Weights of a small GPT-style language model, trained from scratch on English Wikipedia.
Size: 12 layers, width 512, 12 heads of 64, MLP 2048 squared ReLU, 52.4M parameters.
Architecture: RMSNorm before each block, normalized queries and keys.
Training: 651M tokens, 4963 steps.
Each number is 128 + 24 x the weight over the matrix's rms, rounded and kept within 0 to 255. Layers, rows and columns count from 0.

# layer 4 attention value, 768x512, rms 0.0304, rows 530-556, columns 128-255
[[124 146 128 161 182 131 162 130 147 145 100 127 114 126 180 158 148 122  87 126 130 117 135 126 113 165 141 160 195 105 138 147  61 158 118 135 148 124 106  77 130  73 117 134  85 137 170 112 136 155 145 137  96 137 142 130 138 140  92 160 137 109 185 163  78 126 107  99 125  84 123 105 100 182 117 112 116  80 107 164 130 142  77 129  99  95 147 105 136 125 116  93  92 154 135 128 139 107  91 124 141 123 128 125 158 141 136 157  92 116 124 221 152 150 106 134 138 100 127 126 116 107 142 130 141 159 122 141]
 [139 108 117 145 122 137 125 149 121 120 102 118  92 158 134 135 124 151 114 113  97 149 123 121 120 139 119 107  92 131 108 120 126 125 107 145 130 120 135 120 181 147 182 107 155 119 101 147 132 172 111 134 119 121 112 106 147 144 115 145 141 164 132 131 128 110 128 145  92 119 121 136 110 157 147 128 109 107 142 118 139 145  97 142 160 125 115  96 124 131  92 139 142 124 112 143  61 142 138 101 110 129 122 111 151 148 208 158 114 133 128 146 116 149 147 128 145 125 128 139 140 109 138 131 166 112 106 156]
 [101  98 110 124  94 151 117 183 139 145 115  87 120 118  99 119 101 131 167 128 100  95 149 144 157 156 104 108  98 169  87 137 129 124 123 138  99 135 123 133 125 153 146  98 117  87 148 123 131 134 101 132 137 118 179 161 123  95 131 144 146 111 145  97 106 118 114 128 146 124 123 140 144 185 112 114 130 134 172 148 115 167 156 126 156 138 138 111 131 122 136 132 135  92 131 106  67 137 133 141 140 101 138 136 122 124 156 118 133 137 134  68 125 124 136 125 102 159 134  91 101 146 128 169 114 111 122 128]
 [ 93 121 118 113 117 124 124 134 141 120 131 103 123 128 145 113 101 147 128 130 125 140 134 134 138 115 100  94  96 104 140 142 109 157 103 121 133 128 107 150 139 155 141 162 113 146 167 135 133 160 158 135  78 133 160 141 110 116 120 125 143 149 138 135 124 142 116 135 100 129 127 120 138 138  96 135 145 129 129 150 104 152 105 166 130 116 126 105 123 129 142 133 131 130  93  98 113 134  97 150 124 132 137 138  91 122 101 123 152 146 157 114 100 146 131 173 114 152 117 145 131 150 135 105 114  97 131 124]
 [103 122 140 105 118 146 134 124 143 140 164 167 103 142 158 149 108 107 120 148 138 128  87 141 105 166 154 131 149  93 134 120 112 107 122 128  95 121  86 138 141 138 138 107 135 116 155 130 121 135 123 108 103 121 117 136 123  92 125 132 134 151 151 105 117  87 117 124 129 109  99 157 163 112 164 121 102 132 148  96 140 138  92 145 126 121 105 118 144 142 130 129 126 125 105 140 153 136 156 133 120 127 118 135 122 134 147  98  89 127 118 155 133 114 150 116  94 113 124 120 141 139 104 102 161  95 147 122]
 [131 109  82 107 119 120 109 139 127 138 104  99 115 129 108 105 134 137 180 135 140 143 138 106  76 116 128 137 187 163 144 155 138 140 114 101 161 134 126 143 115 124 106 144 106  97 152 119 124 119 162 115 111 124 140 142 144 175 143  92 132 110 124  79 106 121 125 128 178 186  86 144 127 121 135 107 122 102 122  92 153  89 139 136 128 160 135 149 132 117 142 103 128 140 106 110 172 113 106 175 128 129 147 121 141 101  84 101 152 142 158 115 190 112 126 119 183 141 121 103 124 110 137 142 116 165 133 127]
 [184 169 150 120 132 116 141 138 121 149 161  76 114 108 152 123 122 102 119 121  20 105 106 122 120  89 166  53  79  71 148 113  89 124 103 139 110 133  96 130 118 137 136  53 129 109 150 104 127  90 138 162 168 114 145 115 134  80 165 107 116 129 145  64 157 161 134 151 154  94  91 126 151 147 122 108  74  76 116  97 145 118 115 124 131 125  93 131 118  90  97 142 130 159 174 135  72 131  82 198 127 144 137 123 111 124 176 160  84 126  63 123 111 111 138 116 131 129 127 142 116 169 131 121 124 116 142 119]
 [ 97 164 142 132 122 113 146 140 131 118 126 175  79 101 144 163 126 158 110 128 114 152 124 132 144 162 126 151 124  95 120 168 147 148 118 149 120 139 115 149 129 136 205 140 139 138 151 144 143 147 125 143 156 139  78 159 117 107 140 151  91 103 119 145 140 146 101 152 129 140 130 139 118 115 154 126 102 109 108 132 108 131 112 122 137 116 133 135 127 127 166 166 140  90  81 134 131 123 114 124 105 165 168 122 105 133 142 145 108 128 103 163 129 148 111 114 111  78 131 161 105 124 135 135 161 132 132 121]
 [156 143 136 103 133  61 106  77 142 142 122 119 141 117 133 104 106 146 155 119 145 113 124 129 125 130 149 140 132 142 161 122 153 140 175 127 139 121 167 115 132 124 118 112 136 142  87 134 149  91 112 105 116 111  65 125 108 118 166 109 125 115 105 130 100 127 144 105 121 176 144 181 139  77 126 133  95 153 103 146 128 105 125 134 138 114 132 193  99 122 153 130 136 140 115 145 125 128 151 107 113 162 157 148 113 121 127 115 147 112 120 115 146 124 103 126 129 127 131 124 134 138 133 124 141 138 144 124]
 [144 145 133 110  94 117 152 127 139 129 142 121  79  93  98 111  75 121 160 106 121 142 130 143 122 182 156 129  97 133 187 145 114 156 126 137 120 108 154 133 134 111  96 106 126 108 134 129 137 116 128 125 164 126 146 132 121 143 120 137 136 157 109 148 108 173 120 138 104 148 144 167 143  99 110 146 158 162 112 170 113 124 194 128 108 137 142 119 132 187 137 146 127  85 129 102 146 107 100 151 141 128 134 145 150 121  54 122 143 137 133 134 142 128 133 143 138 142 153 126 118 152 138 104 125 147 134 134]
 [141 104 103 117 141  81 142 145 112 122 159 143 107 133 169 131 159 122 124 110  57 186 133 126 115 155 164 123  89  79 122 119  84 166 155 135 150 123 101 148 156 134  93 146 121 107 156 110 137 166 148 151 154 140 146 141 109 125  99 145 140 101 112 155 165 119 110 157 106 111 131  98 124 120 104 136 146 128  94 137 127 115 101 140 147 112 144  95 131 177 111 148 116 107  90 134 137 156 139 153 127 136 100 132 102 112 179 141 167 129 123 177 107 123 203 149 122 163 142 129 153 154 142 110 132  93 109 147]
 [123 165 136 118  97 158 130  88 129 144 100  86 110 116  99 125 121 117 116 123 102 141 106 151 135 129 131  69 123  91 138 124 128 116 112 127  49 121 138 147 109 144 142 125 127  94 114 135 133 107 124 134 114 137 121 104 151 120 111 123 124 149 124 126 154 148 130 110 126  76 117 150 129 149 102 126 110 100 123 146 117 163 142 139 124 125 126 123 129 121 151 132 137 126 138  99  81 114 151 171 129  93 120 104 136 143 149 130 132 115 140  98 113 128 103 141 106 128 104 133 120  90 120 134 166 119 138 133]
 [126  88  83 144 173  62 158 115 134 124 132 117  71 141 106 148 118  99 115 102   2 139 153 160 157 127 141 147 124  96 155 129 119 193 134 118 182  97 106  97 134  79 144 150  84 172 212 133 122 168 120 128 125 124 137 135 139 150 117 164 139 126 191 228 106 123 107 166  91 150 117  65 119 153 146  91 129 122 129 175 104 141 102 127  95 137 132  80 132 177 204 193 145 115 121  97 144 123 136 123 137 124 159 127  83 152 107 132 192 145 140 233 136 147 118 109 155 141 144 136 136 152 162 164 122  94 131 135]
 [ 80 149 170 163 103 158  99 105 131 124 107 141 136 146  92  85 118 122 112 152 179 153 121 131 149 117 120 102  87 110 146 118 179 120 115 142  85 131 133 169 133 174 134 170 145 125  86 133 124  66 163 138 148 135 122  84 139 118 127 152  61 179 110  66 146 145 107 186 202 117  58 150 137 137 155  88  85  81 132 149 142 147 151 138 146 138  97  88 100 104  68 107 147  89 118  90  93 118 143 225 144 101 209 102 149 141 175 117 121 166 103  86 111  98 109  99 121 165 138 138 100 123 106 171 157 162 121 123]
 [128 152 137 138 126 121 130 132 103 137  71 122 101 149 133 138 157 166 119 120 156 102 130 146 143 110 107 167 173 173  91 126 125  97  94 128 132 137 150 153 119 113 139 119 109 150  97 143 140 153 148 134 134 125 123 120 113 130 156  62 152 127 150 152  86 112 113 123 148 157 147 103 140 166 141 123 134 139 133 143 142 113 107  93  88 122 127 144 130 166 128 117 114 122  77 148 154 107 124 162 111 139 165 139 176 128 146 113  93 124 149 141 119 141  42 162 137 113 134 126 153 149 154  93 105 160 115 110]
 [172 146 119 117  96 135 127 127 114 162 104 129 127 103 148 102 132 165 133 128  93 114 129 155 145 116 112 103  87 122 101 114 154  93 136 133 127 156 143 168 118 148 116 152 120 170 155 150 139 149 134 114 125 117 154 119 121 133 123 124 127  92 139 113 133 139 122 124 132 108 195 106 140 103  99 140 131 157 128 145 118 141 183 116 160 117 150 127 152 143 198 129 113 127  93 115 169 115 108  98 102 118 187 165 135 127 160 128 117 115 157 107 133 145  97 114  85 111 111 146 129 127 137 128 159 139 134 112]
 [198 144 126 131 100 129 106 129 142 132 104 125  96 129 119 146 120  89 130 145 115 111 112 140 132 128 127  83 110 124 156 111 140 156 138 100 119 111 180 116 145 102 152 116 122 138 121 133 131 133 109 119 156 122  89 125 120 133 134  95 120 155 151 113 124 118 132 121 119 137 128 130 115 135 159 127 110 122 106  92 100 177 181 139 143 128 114 143 130 162 129 149 141 108 159 121 134 147  99 106 125 148  90 109 106 122 128 146 113 140 142 115 119 126  84 140 157 146 141 128  79 140 121 209 111 141 137 133]
 [167 173 151  75 131 135 136 121 127 131 134 150 103 129 116 137  99  97 128 135 129 136 111 127 152 105 130 108 103  98 155 125 138  73 154 163 102 156 145 122 121 112 123  84 150 155  91 129 113 165 144 134 150 110 112  81 105 149 101 121 119 183 124 157  62 137 170 179  96 134 161 120 105 132 152 122 125 137 140 154  93 124 174 122  96 100  86 114 116 144 150  98 148 112 141 123 136 101 114  93 121 154  96 141 161 121 127 135 101 132 132 108 127 134 117 132 150  85 122 126 102 118 121 138 131 116 111 133]
 [137 155 131 140 168  85 150 122 114 132 123 189 127 138 145 138 129 122 134 116 138 154 110 120 120 109 131 136 122  99 142 134 129 173 115 110 161 122 118 127 139 141 137 163 122 160 140 149 130  75 132 109 113 145  85 147  96 145 141 137 126 140 176 189 114 122 126 122 128 118 165 153 112 111 114 101 120 118 129 136 139 108 141 126 125 130 135 142 128 133 155 136 114 137  96  87 158 118 155 102 118 135 113 140 119 138 120 136 131 114 110 138 119 125 139  96 145 115 132 120 102 129 109 123 133 137 115 112]
 [142 124 133 158 150 138 143 101 137 134 136 136 117 146 109 126 148 146 153 106 118 143 127 122 133 129 122 134 131 116  78 133 121 112 129 119 151 141 117 162 136 122 150 162 136 110 120 112 134 100 164 105 161 116 129 102 103 120 154 119 125 145 162 122  97 145 111 156 148 103 135 135 117 146 133 125 126 141 158 141  95 130  89 111 121 131 121 112 126 107 171 112  95 133 120  94  94 120 132 118 137 108 129 145 152 116 114 161 148 119 182 143 148 131 144 137 139 158 149 137 113 131 104 171 131 167 111 131]
 [151 107 119 126 155  81 109 119 145 120 137 132 131 154 123 116 158  99 104 119 155 152 137 100  88 109 154 183  98 130  98 153 148  88 139 116 131 128 102 108 122 133 107 151 130 118 145 138 140 115 118 132 111  98 151 148 154 114 132 111 120 117 150 145 143 111 132 124 114 142 104 145 125 110 147 128 153 128 101 113 134 124 147 143 120 140  90 119 112 103  89 116 147 161 161 114 150 130 111 141 114 147 104 132 147 123 158 108 124 110 139 133 110 130 158 131 116 113 144 134 147 120 115 172 146 158 148 150]
 [184 198 122  95  97 121 132  66 138 118 123  75 134 102 114 122 119 160 132 115  59 134 129 117 136 102 143  89 145 127 150 179 142 186 109 114 167 134 156 142 129 127 125  91 156 109 119  97 133 116 129 102 124 149 124 138 126 106 144  95 123  98  96  99 163 183 111 113 183 158 128 129 138 117  89 140 144 120 122 117 136 147 134 107 139 116 153 203 120 134 159 117  96 126  86 114  97 134  76 118 106 138 127 147  80 115 162 105 120 132 155 148 126 128 135 132 104 117 117 130 128 158 117  94 137  94 126 143]
 [123 147 124 136 141 165 130 131  84 111 113 108 136 137  95 141 139 157 115 134 167  84 133 133 150 109 129 130 145 123 113 116 125 106  87  97 150 120 153 104 127 154 114 116 124  84 136 140 140  80 143 136 148 103 160 137 148 164 136  97 142 102  97 100 133 112 148 134 115 104 100 148 127 131  93 105 107 175 132 188 156 108  96 146 123 157 103 114 132 164 121 131 150 145 141 148 130 121 120 214 135 105 150 155 113 111 131 114 182 106 111 120 120 111 114 124 133 117 117 112 117 123 144 105 112  97 142 103]
 [137 103 106 118 133  75 133 156 110 166 151 106 114 126 122 142 142 112 118 149 122 128 121 122  95 160 164 146  90 101 117 126 105 113 138 144 103 130 137 148 125 116 106 140 127 107 137 141 147 124 148 123 121 129 127 128 142 130 131 131 133 139 132  83 138 109 122 118  72 163 141 141 132 130 122 121 150 154 110 146 142 112 149 127 149 100 133 136 138 132 108 105 131  83 100 130 124 124 100 119 133 129 106 111 137 104  87 100 144 124 120 106 127 122 140 157 114 127 114 112 162 113 131 117 125 115 135 143]
 [122  92 142 148  99 139  98 130 130  72 110 126 174 124 214 117 164 180 100 192 214 122 160  85 114  54 116  84 187 195 171 154 154 131 164 146  97 140  90 152 115 176 123 210  78 106 135 110 139  51 184 118  97 142  87 101 104 133 151 144 136 150  72  19 184 161 106  74 222 102  75 116 131 149 124 129 168  90 132 150 169 115 106 107 165 136 162 168 114  88 129  91 103 140  93 107 194 153 112 134  98 169 178  95  91 122 131 110 112 141 116 117  59 130 142 125 117 202 116 139  95 110 106 140 127 217 110 157]
 [151 120 133 149 112 145 131 165 124 150 127 126 152 128  65 118 116 141 115 121 161  60 113 143 120 137 130 160 142 150 165 106 134 140 139 147 127 119 127  95 123 102 115 116 131 118  47 126 114  96 125 124  77 126 142 121 178 112 146  97 151 145 142 172  84 140 127 117  95 158 201 146 137 152 122 108 142 148  99 139 117 163 139 157 114 124 115  47 125 122 117 137 131 118 138 134 104 141 139  77 134 102 102 129 177 146  95 120 140 136  60 115 152 129 126 124 166  89 134 139 152 165 114  58 173 178 118 125]
 [107 140 122 123 102 137 138 166 126 121 123 114 106 138 111 124 125 114 116 137 139 131 129 132 124 164 134 134 152 154 141 136 110 138 140 139  87 128 138 100 110 141 123 126 119 127 130 105 128 166 145 140 132 125 146 138 120 125 149  83 124 158 143 101 154 146 108 139 140 128 146 129 140 130 123 111 100 138 169 101 160  98 127 131 122 145 126 146 121 129 130 123 131 105 120 116  96 114 136 180 141 129 103 124 141 148 109 122 156 134 108 105 112 127  64 126 129 152 145 125 118 159 120 167 128 145 142 144]]
# layer 4 attention output (transposed), 768x512, rms 0.0237, rows 530-556, columns 128-255
[[137 121 143 140 125 122 145 141 117 134 137 153 168 113 128 119 111 108 133 122  82 116 131 108 194 146 139 133  99  92 151 132 106  97 126  80 132 147  89 130  97 131 117 124 130 155 149 168 166 114 119 127 151 121 140 174 153 132 143 148 113 118 119  89  89 172 137 164 147 128  88 130 146 104  89 123 119 111 106  92  94  89 154 177 125 108 100 212  90 111 149 106 143 184 147 162 133 144 142 118 107 126 115 122 133 111 154 121 148  89 161 161 112 116 105  93 157 123 152 117 150  88 172 135  86 154 116  89]
 [ 91 137 121 130 131 141 126 111 143 133 157  92 115 127 130 140  95  99 121 103 110 111 112 154 133 113  94 119 157 158 147 122 134 125 126 143 132 145 133 133 126 145 122  96 117 128 119 121 127 118  85 147 116 156 114 128  96 136 132 106 101  78  93 163 141 137 109 151 136 140 141 116 132 129 115 127 110  91 129 125 131 139  89 109 163  67 144 158 159 133 114 122 113 157 124 133 118 125 137 144  99 161 121 155 104 101 115 136 152 116 161 108 136 141 154 144 135  96  98  95 137 111 131 121 108 103 122 117]
 [140 158 185 121 156 112 108  99 124 112 166 129 116 112 107 127 104  95 125  98 100 139 113 116 111 137 147 138 140  35 103  92 170 139 132 130  86 120 124 115 138 143 154 107  88 153 115 123 135  81 143 173 105 167 164 154 106 138 151 101 137 127  95 133 142 131 125 117  74 149  60 140  90 151 119  99 134 112 119 162  96 121 103 146 162 135 104 147 157 153 131 102 147 126 113 107 151 110 106  74 176 105 110 146 142 115 105 186 135 114 182  97 141 121 100 135 163 139 149 139 158 138 138 154 131 101 108 121]
 [155 144 153 108 140 127 158 145 148 139 144 124 109 116 145 120 143 120 136 125 111  96 144 146 121 171 136 137 147 124 128  97 170 120 144 138 115 150 135 143 154 119 164 119 119  94 127 120 141 128 136 145 133 165 147 127  94 124 123 121 127 115 101 127 179 146 164 105  68 117 108 131 114 126 120 119 115 127 131 160 121 139 149 112 160 147 103 116 182 116 139 140 124 129 112  94 123 116 168 117 114 121 115 149 152 124 127 157 113 127 136 132 124 146 129 100 144 118 127 123 100 112  79 149 141 137 127 168]
 [130  95  97 103 144 155 127 113 130 142  75 114 106 126 122 125  89 151 131  82  99 116 150 145 113 133 109 112 108 152 119 201 116 149 160  87 132 125 175  91 118 165 106  99 153 137 100 125 133 155  87  95 117 126 101  69 122 107 156 113 149 156 129 102 118 130  93 120 172 132 133 131 118 154 108 137 143 128 102  94 110 151 124 186 101 113 148 117  98 107 157 130 124 149 151  97 127 139 117 135 141 129  94 145 127 135 160 144 126 139 105 132 122 122 160 159  92  98 118 156 108 127 160 128 109 134 159  92]
 [149 116 125 122  98 146 101 170  99 131 141 140 125 126 183 148 159 147 114 177 100 136 173 141 172 129 129 107 164  95 170 127 121 138 114 117 101 133 134 114 108 155 116 143 149 151 107 111 138 103 120 132 139  99  83 122 151 148  99 175 111 146 102 109  98 165 182 117 107  97 147 120 118 127 117 106 144 129 175 149 100 134 112 136 117 111 106 156 109 167 112 138 136 143 101 137 152 143 137 133 162  95 154 176 143 126 102 125 115 101 117 145  96 142 126 152 163 149  88 148 116  99 132 189 130 136  88  82]
 [141 141 129 132 146 123 151 104 142 108 140  81 166 155 100 173  85 122  80 120 141 151 144  87 166 119  91 127 109 139 131 109 141 151 117 107 134 119 146 170 125 129 160 151 101  97 136 135 121 122 125 141 126 167 145 132 116 142 151  98 134 109 111 122 130 103 125 132 138 162 136 110 127 138 128 110 141 141 131 127 146 135 138 148 130 126 100 161 128 137 100 138 143 128 179 125 157  89 126 138  97  90 103 133 136 145 112 139 124 165 148 144 142 134 149 110  72 166 161  83 169 121 117 102 118 104 108 158]
 [140 123 134 136 144 118 138 139 145 131  83 134 159  76 120 100 108  99 160 130 134  96 131 137 124 140 129 128  97 126 122 113 122 109 123 105 140  99 116  97 138 118  98 132 154 143 110 148 167 122 119  99 154  78 160 164 184 161  97 155  99 161 140 113 101 147 136 147 103 123 112 116 127 120 110 151 144 126 109 135 105  77  99 128 123 134 118 151 170 120 137 151 118 166 127 199 109 152  80 113 126 135 100  87 155 127 148  89 140  99 133 105 108 132  91 139 133  96 132 130 138 136 134 173 145 169 127 134]
 [103 144  84 110 150 147 113 132 141 130 110 127 119 152 128 107 153 130 133 154 158 151 122 152 102 128 123 123 121 142 136 130 111 152 121 141 145 114 163 137 154 152 118 148 174  99 115 114  89 159 128  98 142  69 108  97 149 134 102 110 139 172 144 183  95 153 142 108 105 134 151 113 151 137 142 125 142 115 124 151 143 130 151 114  76 148 134  64 144 173 136 163 128  79 119 134 150 109 101 146 130 118 141 115 110 128 127 102 141 131  85 111 138 133 162 123 119 154  79 118  96 150  81 142 138 157 174 156]
 [106 125 122  74 154 152 105  95 122  88 115 131 136 142 138  94 140 138 157 134 131 108 119 148  75 124 147 109 122 118  99  85 154 132 132 134  61 108 124 101 161  99 191 137 108 137 144 110  87 128 147 140 114 125 130 143 122  96 145 111 131 105 128 124 156 110 133 103  82 122 101 126 119 182 177 130 155 164  94 139 101 123 131 103  95 175 117 107  95 134 128 146 157  73 119 142 144 140  97 114 154  79 158 158 138 128 165 108 137 143 141 129 113 120 155  97 133 114 120 121  90 140 111 200 163 130 144 105]
 [110 124 169 169 118 122 114 122 129 120 143 155 125 125 126  89 121 146  94 160 135 106 126  77 138 137 121 157 108 149 124 125 160 130 136 124  80 110 129 168 113 138 180  84 108 117 106 133 122  72 139 138 122 147 153 134  92 130 103 145 135  89 101 156 151  89 163 104 124 102 124 105  80 156  98 136  93 115 147 128 138 146 135 140 134 150 121 132 160  88  86 125 158 158 112 137  88 154 157 121 111 102 128 168 151 136 109 141 162 136 175  98 139 125  94  96 100  83 134 143 159 118  78 142 158 124 127 118]
 [161 181 100 131 124  78 126 170 190 126 120 117 119 159 103 137 146  99 125 112  94 172 115 122 124 114 122 115 136 157 137 115 120 153 106 148 157 106 139 116 135 141 110 117  94 145 141 126 138 158 105 114 109 128 134 142 133 129 163 110 156 137 155 110 140 130 102 129 166 139 150 121 187 125 121 120 109 127  78  83 133 100 115 137 100 119 129 132 147 138 135 116 127  93 148 128 110 114 150 125 105 130 142 146 129 105 122 133 150 179 129 173 143 106 130 130 103 145 125 105 166 135 177 105 119 120 151  88]
 [123 119 146 155 120 140 125 140 100 166 140 147 149 112 139 139 102 135 124 117 180  90 119 132 191 133 111 152 124  97 137 109 146 122 107 116 147 134 114 129  92  98 163 117  94 147 108 137 144  88 138 152 124 127 162 136 136 117 131 174 134  99 125  87 135 131 146 151 118 136 108 133 124 117 121 122 126 120 115 112  99 103 135 150 129 143 122 176 139  65 123 102 124 159 128 150 118 133 123 119 117 118 122 121 154 126 105 133 144 118 169 134  97 140 124 115 142  89 161  94 141 101 127 150 131 121 112  81]
 [139 166  81 133 128 120 159 115 119 104 115  95 141 119 137 160 123 151 133 116 110 139 121 122  97 123 146 122 171 170 131 124 145 153 116 117 144  74 125 119 173 125 154 126 116 129 119 138 146 110 129 126 135 128 108 147 112 114 112 122 125 115 144 149 124 154 137 124 110 148 127 146 155 114 148 127 143 150 109 125 130 132 134 119 102 146 135 136 162 127 123 137 133  86 135 101 122  96 118 114 145 149 130 127 108 100 129 139 124 155 106 125 120 147 165 110 102 142 116 128 107 144 157 119 134 138 126 148]
 [ 89 153 129 113 136 154 118  94 142 136 122 131 152  92 118 130 139 108 129  81 119 120 150 147 148 111 188 100 155 119 152 142 121 149 137 145 153 151 124 122 113 151 125 152 161 138 137 147 119 132  98 159 152 110 131 152 120 149 156 169 127 105 125 165 203 160 140 132 167 132 135 125 147  94 120 129 142 183 134 164 121 117 112 156 147 102 128 182 111 147 156 118  86 148 147 181  89 156 137 146  96 141 106 135 114 121 136  97 139 113 134 149 124 142 133 146 159  96 137 176 109 101 138 143  69 104  96 128]
 [104 126 164 157 133 141 110 114 155 117 126 157 102 100 102 144 192  79  86 123 150 132  97 145  93 131 106 126 137 120 130 141 129 128 141 106 131 113 107 135 119 136 118 152 136 131 154 117 118 149 105 138 117 104 136 134 143 149 184 124  78 151 135 158 194 100 151 140  91 134  92 128 148 163 155 132 108 129 102 124 140  66  73 104  98 146 128 204 137 136 132 120  76 129 145 145 112 152 161 128 171 120  78 142  85 158 119 130 141  86 108 158 139 122 129 124 133 120 142 139 140 146 119 167 119 134 152 139]
 [ 85 115 162 197 142 123 105 126 106 154 188 110 135 113 132 112  98 143  74 129 152 117 126  68 120 140  80 168 137  97  74 118 127 123 109 103 170 140 109 150 130 155 172 127  92  95 129 161  99 100 142 144 138 126 130 123 128 136 109 116 139 113 143 117 129  98 156 139 108 169 124 117 116 111 121 112 157 119 156 170 161 124 117 132 169 108 166 114 159 115 100 115 127 110 136 141 129 107 117 160 139 119 110 155 121 133 101 124 108 110 159  70 170 136 137 139 123 133 139 107 124  93 108 110 152 133 143 123]
 [ 88  81 110 133 132 113 111  98 116 119 127 120 139 134 113 153 112 135 121 108 157 120 126 177  99 119 122 139 138 154  56 143 150 136 144 122 161 111 137 124 139 120 160 149 157 101 158 139 139 125 132 139 139 125 136 104 119 103 139 160 128 131 128 114 153  95 103 151 112 160 120 141 111 124 144 154 122 145 134 123 157 160 120 120 121 152 138  99 151 127 131 116 113 105 132 147 115 114 133 184 151 111 112 137 124 144 121 105 112 150 130  90 147 111 135 128 111 137 125 102 120 121 116 135  78  99 129 109]
 [113 120 111 160 105 119 120 131 126 127 114 131 162 118 113 115 128 143 110 154 134 112 106  89 153 145 146 182 127 146 127 140 132 129 105 114 155 116 128 122 120 155 129 108  97 132 127 144 132 129 146 115 135  91 160 159 172  90 103 103 136 155 128  85  81 138 166 124  96 139 107 117 150 122 153 164 123 140 135 128 126  94 132 152 105 123 161 127 198 122  87 110 119 110 141 230  77 145 164 135 115 110 109 129 130 137 158 109 136 109 128  93 135 113 135 106 127 134 109 146 112 148 140 153 124 166 157 135]
 [112 141 113 163 111  94 144 148 105 126 157 129 131 112 108 129 139 103  91 165  99 122 141  97 130 135 152 113 137 125 137 107 163  95 107 118 138 122 106 181 134 109  96 153  63 149 114 155 145 111 132 172 138 155 154 193 112 107  97 118 127  90 124 127 109 166 140 136  88 147 109 129 139 128 115 115 105 116 115 104 136 118 153 163 147 108 145 178 145 104 110 102 131 160 118 135 105 112 147 151 106 136  90 157 137  99 112 121 102 114 145 146 103 134  87 130 129 148 142 129 157 132 148 119  82  93 120 165]
 [ 96 141 150 181 137 134  94 140 122 106  98 115 133 102 141 166 135 108 137 143 137 131 164 118 105 129 121 101 161 163 125 100 125 116 128 129 132 137 135 146 115  99 117 134 151  91 138  84 137 164 100  95 163 136 103  87 136 111  86 137 143 108 116 153  77 156 155 159 188 140 160 128  66  92 108 143 112 125 183 104 104 128 115 108 134 119 180 152 122  96 119 116 152 111  92  93  67 126 134 120 131 109 132 141 122 127 105  93 151 105  87 103 118 127 130 174 177 111 119 169 144 108 153 121 103 141 118 144]
 [148 135 135  94 135 148 125 122 127 151 152 109 120 113 123 140 110 125 131 123 152 122 153 118 133 160  85 138 104  66 113  93 150 103 124 131 168 120 161  89 155 143 177 129 141 106 153  98 103 138 135 142 160  91 105 137 134 149 125 122 118 175 128 124 127  92 152 110 105 121 125 120 135 163 146 104 133 128 121 134 117 110 137 119 109 153  66  96 104 167 123 146 178  90 102 130 157 153 102 125 124  83 134 124 162 144 116 128 138  87 122 108 107 137 126 163 114 142 135 125 137 158 112 139 123 142 110 119]
 [ 96 162 101 132 130 164 116 129 158  78 123 145 117 150  75  72 157 121 156 123 124 129  94 102 111 107 155 103 135 109 127 150 155 173 118 128  86 140 142 170 137 100 132 130 125 191  80 137 136 114 141 145 165 149 132 134 108 118 144 137 160 123 124 100 191 108 139  82 156 164 167 157 175  78 116 145 125 166  88 155 112 112  98 182 155 140 145 197 116 121 200 126  50 180 157 164 120 107 147 125 146 127 129 119 140 125 166 119  97 138 165 119 127 124  94 142 113 127 110 181 136 118 130 154  87 124  65  96]
 [128  88 128 159 113 117 104 132 154  66  92 120  91 132 127  84 109 116 138 123 119 131 169 109  92 123 125 121 140 148 100  89 143 161 118 145  96 124 146 125 139 121 120 137 122 134 154 126  96 139 100 148 139 111 136  96 132  79 122 138 117 118 111 195 119 115 121 129 148 108 162 112  87 124 124 155  99 136 133 116 113 129 127 115 123 120 154 130 133 105 146 150 135 140 142 115  99 134 177 148 123 113 159 181 126 151 122 133 153 115 145 107 158  93 111 129 142 112 122 121 152 129 131 116 155 108 177 148]
 [127 135 149 101 131 144 140 131 118 134 110 131 140 113 130 103 169 140 140 139 118 150 139 123 125 127 168 118 110 139 153 144 124 124 121 139 130 120 123 122 137 117 110 120 121 102 115 129 142 143 134 110 133 116 127 138 151 147 108 122 105 161 162 131 113 139 125 119 125 111 132 124 125 123 133 127 120 130 138 117 138 133 138 127 121 142 129 107 120 161 120 140 159 125 134 121 127 128 146 103 135 146 128 134 118 121 155 113 123 125  95 138 114 126 156 140 135 143 111 145  88 146 131 125 158 149 140 154]
 [ 79 148  71 121 159 147 150  87 123 125 119 129 114 147 121 151 120 173 136 108 175 113 114 149  88 109 130 137 137 134 124 103 135 174 136 128 106  95 121 135 159 137 145 133 148 153 126 132 106 118 111 118 167 132 137 140 110  96 143  89 112 119 141 110 130 114 105 115 156 103 115 151 151 114 158 131 130 175  89 125 161 128 137 116 120 139 109 135 127 131 178 136 142  96 158 104 134 121 158 135 146 100 155 158 115 130 149 128 118 152 136 142 115 140 195  99  94 143 105 166 116 108 148 156 120 123 101 113]
 [161 108 136 142 194 146 133 111 116 130 161 114 138 149 152 134 109 112 146  94 102 105 119 148 174 112 158 145 160 129 150 113 146 121 146 101 120 157  90 113 119 103 128 121 104 132 136 127 131 113 108 158 131 146  96 146 157 128 157 155 106 111 129 131 146 163 145 143 142 123 116 167 108  83 147  83 116 179 144 103 106 134 109 148 135 128 150 187 122 125 156 135 125 132 124 155 164 138  90 129 147 122 147 139 144  99 100 120 141  95 158 140 137 142 129 142 189 114 205 125 125 117 143 148 136 110 108  95]]